Weights of a small GPT-style language model, trained from scratch on English Wikipedia: a variant of Muon for these matrices.
Each number is 128 + 32 x the weight over its row's rms, rounded and kept within 0 to 255. Layers, rows and columns count from 0. The size above them is the row's rms in percent of the matrix's.

# layer 4 attention key, 896x896, rms 0.0542, rows 617-645, columns 560-671
size [103 103 102 105 103 107 110 103 105 104 104  98 103 107 101 105 103 102 101 102 103 102 102 102 100 100 105 104 100]
[[142  89 124 162 162 157 116 100 106 160 151 137 116 171 103 144 115 113 139 130 144  12 110 130 144  94 132 234  96 140 150 136  75  89 147 170 110 109 130 145 159 137 119 136 149 102  52 104 160  97 148 152 144 168 101 142  61  95 209 173 161 103 145  74 160  97 141  86 131  96  84 103  99 152  92 139 136 103 108 190 130  45 132  94  84 128 142 106 122 125 166 129 117 171  81 124 138 108 122 100 140 162 129  87 100  99 156  63 180 124 112  90]
 [144 134 129 116 144 112 168 160 155 122 181 151 140 146 102 132  92 152 138  98 106 122 139 139 182 149 141  84  75 146 126 108 146  80 125  86 109 151 105 192 134 128 164 126 169 170  84 139 170 138 149 123 152 173 151  72 142 146 113 113 174 112 120 128 149 163 130 138 140 137 120  51 169 111 149 112  90 110 170  81 107 195  81 118 138 155 195 131 133 118 140 145 139 109 109 124  94 138 123 116  84  97 139 101  96 164 115 123 184 169 167 141]
 [127 136 144 116 131 156 154 125 149 102 115 137 135 193 150  74 107  86 124 213 111 135 141 124 135 126  81 169  89  44 139 154 106 135 153 192 121  92 110 120 155 122 112 177 151  91 119 140 124 162 151 120 133 139 139 167 115 126 184 141 145  90 125 142 100 190 144 149 153 100 144 134 160 138  82 116 140 167 116 126 118 144 101 118 135 179 178 123  92 120 117 155 130 139  89 111 159 130 121 121 114 116 152 127  75 144 152 167 127 173 127 156]
 [144 180 101 101 159 149 113 121 157 110 111 130 139 125 126 148  58 147 197  97 119 134 130 146 123 183 172 166  84 128 151 148 110  89 144 148 129 104 129 107 114 138 166 122 132  90 141 165  87  98 138 183 134 168  68 156 116 166 145 161 101 105 107 119 129 135 175 169 114 106 186 120 159  85 149 101 134 134  39 130 119 155  59 113 143 120 144 102 133 129 118 136 150 168 112  86 114  97 167 118 108 140 172  67  71 152 132 116 118  70  96 130]
 [100 120 153 144 124 143 109 153 151 144 135 129  98 141  95 117 120 146 147 103 157 138  71 120 123 143 190 145 113 106 115 120  90  92 141  80 110 138 120 150 145 151 172 158  94 171 161  88 134 127 124  75  89 131 148 119 136  72 131 127 174 164 117 128 126 123 131  70 141 125 235 143 115 150 111 142  91  79 114 116 148  76 130  98  81 131 160  98 124  87 124 165 154  76 147  96 120 101 195 119 156 140 144 202 120 115 146  67 150 159 155 144]
 [144 123 131  85 147  84 136 132 112 106 170 115 131 155 120 100 168 127 116 150 117  82 154  94 159 179 160  83 127 131  91 104 155 126 176 119 145 132 121 141 140 148 154 125 117  77 139 154 172 134 108 114 156 145 128 185 138 130 139  70 180 103  35 178 110 146 120 131 160 115 136 163 151  87 142 159 106  74 112 151 118 157  92  84 102 115 118 149 149 143 143 179 113 109 131 138 101 124 134 104 144 156 206 197 139 164 115 191 204 116  56 146]
 [ 79  81 195 134  69 173 160 140  95 117 117 160  91 167 163  97 116 163 125 107 106 122 104 132 139  33 160 152 135 152  92 152 171  84 128 133 132 134  91 139 139 105 148 139  19 156  97 175 140 105  99 154 119  72 124 113  98 137 164 157 162 142 147 137 120 166 114 107 133  96 124 199  79 111 177 154 122 117 126  87 152 193  85 126 154 103 128  67 148 142 150 122  77 138 114 132 140 138 141 121 135 126  79 149 151 134 166 140 124 116 157  74]
 [141  96 150 194 102 148 152  83 148  95 160 166 124 197 144 143 125 127 156 160 164  95 228 101 100  85  97 127 106 105 131 144 158  88 159 207 206 108 176  88 164  94 129 121 104 136  82 177 134 127 146 120  74 130 170 129 124 119  99 148 122 131 109 143 171 171 181 152  97 107 120  82  88 123 137 181  98 131 145 149 229 137 115 141  59  89 128 129 113 141 123 106 134 176  64 139 126 168 106  50 155  63 131  88  86 142 150 141 106 105 138 139]
 [131  89 139 152  83  95 123 185 124 108 158 108  90 168 175  99 171 129 143 163 115 128 147 118  91 145 120 111 105 131 126 101 124  90 120 133 200  83 155 145  94 123 165 129 124 138 101 136 129 117  95 126 146 115 143 167 142 125 118  62 137 153  90 125 124 136 123 116 128 127 167 105 205 113 123 112  84 139 152 111 149 164 138 154  93  93  75 151 187 153 123  88 142 178 125 175 144 142 158  94 184 138 111 106 126 137 127 114 133 151 126 115]
 [131  96 115 161 113 137 132 126 124 133 116 152 159 156  63  74  83 141 133 107 149 209 136  82 133  89 127 113 168 139 106 109 136  99 117  74 167 121 157 148 155 116 166 169 147 129  77  96 129 102 184 125 156 135 104  91 152 115 225 114  60 158 157 118 161 166 103 120 190  96 124 167 152 122 136  88  81  88 144 127 115  48 129 120 121 124 115  91 129 136 166 104 179 103 148  74  49 109 130 140 126  85 108 152 132 190 141 161  91 194 133 100]
 [141 135 114 132 187 211 175 134 100 146 139 166 129 140 148 102 188  63 116 128 159 141 124 131 161 181 100 136 118 112 124 109 104  64 171 159  97 117  95 149  89 138 118 123 165 153 126 138 107 179 178 148 139 130 139 169 137  83 120 127 128  60 123 122  43  59 113 142 156  98 117 167 134 123 146 179  67 171 210 187  78 101 161 124 105 168 165  62 142 131 157 138 137 161 138 123 110 201 164  82 157 179 104 145 154  99  95 123 134 140  76 132]
 [134 132 168 157  86 121  99 160 138 143 123  96 131 149 117 175 105 132 181 153 129  83 202 170 110 102 126 145 194 129 131 138  77 130 126  89 180  70  72  98 153 111 142  81  99 118  93  75 131 101 114 148 184 134 149 140 105 113 156 156  99 118 114 169 133  19 138 132 138  62 100  82 155 132 170 139 117  51 112  89 128 121  60 172  91  91 134 161 142  96 172 154  93 132  98  93 147  95 190 118 184 112 168 173 120 142 156 173 213 105 224 149]
 [149 118 148 106 156 194  97 165 163 156 162 125  99 113 143  69  98  94  92 136  96 163 188 177 115  69 187 147 194 135 120 176 118 165 150 102 144 104 225 178  72 103 112  99 179 104  95 134 128 168 125 123 102  78 121 123 131 135 122 141 116 103  80 137 160  90 150 167 123 112 112 125 105  73 101 119 171 138 152  65 219 155 171 135 101 119 103 127 143 128 113 124 113  73  89 163 143 182 162 177 103 129 169 142 127 135 132 102 132 155 158 126]
 [126 106 109  94 122 125 130  78 125 114 130 148 121 130 134 143 154 142  90 125 119 136 145 203 174 126 144 135 132  94 141 148 169 103  81 158 145 120  74 167 185 111 116  76  57 109 154 108 183  61 170 139 101 117 128 139 160 204 104  89  50 140 174 136 133 153 147  92 182  97 212  85 122 139 125 121 161 144 133 134 111 144  75 137 132  92 124 149 186 163 143 234 171 140 108 132 151 139 143 126  76 137 133 149 131  66 155 166 133 163  98 146]
 [206 125 135  94 129 146  92 120 132 134 181 100 168 201 149 159 149 184 146  98 160 131 109 179 118  67 159 107 185 144 142 131 124  86 131  89 101 113 127 105  91 139  99 107 100 151 198  73 120 175 135 164 140 130 116 123  97 101 118  73 113  89 170  99  91 102 182 173 140 119 143 144 152 156 165 101 112 142 164 129 173  73 157  93 161  94 128 106  96 108 103 107 162 123 118 114 127 172 141 124 140 123 176  57 127 148 160 133 133 165 189  85]
 [155 147 130 177 110 165 167 137 156 141 110 142  88 147 162 140  84 139 149 157 108  68  89 117 123 154 127  80 116 132 109 140  94 119 134 151 109 181 108 120  79 138 161 145  79 143  63 109 140 174 123 176 109 139 132 166 169 142 142 182 119 104  67 186 164 147 122 108 136 109 152 140 123 137 132  61  97 110 202 153  68 139 140 105 164 141 124 145 103 138 127  93 121 126 189 125  91 140 187 113 121 144  91 123 122 108 148 174 172  86 127 160]
 [104  74 141 137 163 133 112 167  61 133 140  80 106 232 137 159 161 149 120 102 101 159 137 174  80 123  85 101  76 126 116 105 147 149 112 116 140  93 172 115 121  89 170 123  69 116 160 140 139 153 105  98 169 159 111 125 148 109 145 149 102 182 158 101 130  44 151 155 119 100 137  94 146 124  37 185 118  81 154 123 130 111 105 139 108 187 122 132 195 117 114  94 133 122 114 136  91 103 142 140 128 109 159 155 126 147 167 119 118 116 108 130]
 [115  97 164  83 125 145  37 121 116 128 168 104 148 108 137 102 126 122 154 150 147 164 107 120 139 117 169 165  85 157  80 109 153 175 155  78 136 111  65 146 159 117 113 135 131 153 109 133  93 146 150  73 142 126  91 103 191 153 143 138 106 112 154 130 155 116 118 150 132 111  89 107 161 145 173 146 155 141  87 133 145 164 129  85 103 146 157 146 124 128 111 128 143 166 157 112 167 125 187 156 134 134 151 136 119 143  42 146  60 178 228 180]
 [ 83 137 177  91 105 137 149  70 150  97  84 155  93 100 164 157  92 123 111 114 103 143 195 128 124 116 151 113 148 177  71 139  47 173 138  94 182 185 187  96 167  85 109  58 140 111 127 138 141 181 131 136  95 138 103 141  92 148 112 159 149 132 129 130 166 167  88 133 127 132 131 132 108 122 114  91 146  98 143 134 155 132 157  91 117 128  99 139 190 138 102 156 118 104  63 121 139 144 142  79 131 163 150 153 110 137 141 151 121 126 197 140]
 [ 96 104 136  89 145 104 127 102 173  86 111 120 159 119 147 172 144 160 166  99  94 167  86 112 118 109 150 179 121 156 161 158  97 103 100 145 185 124 135  87 182 178  66 130 119 105 141  84 121 172 109  93 140 136 173 127 110 120  61  85  93 123 177 142 138 165 119 191  61 104  77  85 124 146  92 150 160 153 138 103 191 128 146 149 199 143 184  97  87 106 126 152 117  79 152  93 116  84 129  67 132 171 234 176 120 126 142 176 145 150 118 152]
 [ 72 103 127 101 192 124 125 145 134 149  52 118 183 167  74 115 128 145 109 129 182 104 117  99 172 111  77 154  94 144 117 114 120 107 107 139 133 111 123  97 123 112 171  96 158 162 185 179  95 123 165 127 139 142 211  54 159 138  94 159 109 141 138 169  95 172 120 178 121  71 145 156 132  88 127 115 144  83  91 142 138  73 108 137 105 109 103 128 162 130 146 124 158 102 102 164 158 143 106  72 136  70 115 125 135 128 167 189  95 121 163 131]
 [122 174  76  69 137 183  89 111 130 143 172 120 127 119 125 147  84 117 123  95 124  87 158 138 136  93  91 136 136 145 106 100  80 135 145  86  79 132 156 178 135 123  81 136 110  61 157  47 147 133  90 132  60 138  74  85 139 155  96  64 108 130 160 160 191 181 169 157  86 178 119 110 121 105 162  81 128 114  90  67 110  82 113  82 112 119  90 156 148 214  91 117 171 166 144 105 120  88  66 191 132 140 126  87 139 152 141 142 152 163 125  87]
 [144 145 112 124 143 180 110 143 124 129 129 108 130  39 155  90 141 159 134 124 123 169 143 133  75 226 118 143  94 130 124 106 117 144  99 140 112 118  88 112 173 106 155  78 128 127 104 118 168  61 115 212 105 141 117 103 113  82 155 163 151 179 109 162  95  84 127  93 112 151 111 122  49 144 174 103 161 125 135 148 124 148 124 146  85  78 163 146 118 119 109 108 154 139  77 106 135 141  70  85  99 144 135 169 164 109 121 119 188 143 154 113]
 [ 97 139 141 137 124 171 128 124 183  97 123 137 166 120 170 161 109 126 116  85  95  79 182 117  88 149 160 154 124 191 108 136 112  79 143 162  99 119 122 127  96  77 163 166 123  99 123 187 120 162 117 134 133 162 195 129 153 116  87  98 182 121 120 155  98  75 210 123 161 100 175 136 133  97 129 156 126 163 132 183 170 150 179 116 101 121 129 136 112 104 132 145 120 119 130 115  88  98 128 133 103 163 103 159 114  99 118  95  93  79 136 196]
 [ 71  99 105  97  98 125 149  72  97 170 162 128  94 151 132  86 123 118  80 101  84 112 136 113 146 133  68 161 148 159 108 132 131 123  86 181 140  88 170 170 130 167 119  98 117 104 141 127 135 141 146 107 129 102 112 136 128 116 147 116 169 118  84  98 190 101 146 127 118  53 146 150 129 112 104 145  72 126 114  92  96 167  45  89  99 152 185 180 160 136 143 110 153 132 117 125 151 117 110 119 118 170 139 138 124 144 170 118 115 119 146 155]
 [135 112 140 101 116 168 133 151 107  69 149 161  77  99 183 104 143  93 136 135  98 172 143  97 183  96 111 121 137 127  93  84 152 165  79 103  95 154 121 178 169  89 122 106 171  93 139 137 113 166 144 129 130 127 160 162 101 152 109 166 132 167 179 121 188 113 115 114  48 148 120 151 121 106 104 123 113 131 115 103 111 144 120 144 163 109 187 106 159 148 130 135  96 140 177 142 159 111  71  66  60 120 127 108 120  89 169 138 145 156 128 143]
 [151 177 117 147  77 119 144 151 152 190  84 106 118 121  56 103  52 159 159 164 117 134 189 129 104 161 198 148 125 143  97 141 177  94 126  48 137 154 151 119  82 125 142 133 137 155 141 135 113 141  54 151 154 142 101 149 135   5 140 165  37 107 132 119 111 137 104 141 113 180 123 150  74 131 146 146 197 121 103 119 118  85 135 147  94 130 167 134 103 176  71 150 137 112  99 147 165 101 173 168  58 145  82 135 143 123 157 102 151 162  99 131]
 [153 131  64  83 219 128 122 156 152  75 164 103  56 122 162  96  52 117 194  97 167 135 149 146 121 119 102  79 135 149 186  90 116  58 103 131  87 120  96 121 103 102 129  94 164 165 146  91 154 150 169 170 162 148 143 146 160  57 153 137  75 158 140 167 109 133 116 182 100 122 157 146  94 137 115 133 130 140 189 136  72 148 173 168 130 150 138 111  15 118 107 111 160 144  89 135 151 156 135 125 114 128 165 134 181 115 152 138 131  94 175 115]
 [165 131 113 125 120 144 112  88 111  86 115 133 133 144 173 156 166  94 119 116 159 126  92  96 111 182 121 170 117 118  59  74 143 170 128 127 164 150 144 144 159  66 196 101 148 181 114 124  75  87 133 112 202 161 127 185 129  71 133 125 137 142 182 129 148 157  86  90  75 124 143 104 126 102 159 105 102 129 152 117 128  97 136 136 158 179 163 172 114 167 114 176 121 118  98 120 132 176 186 127 146 150 149 185 120 116 148 130  95 168 107 115]]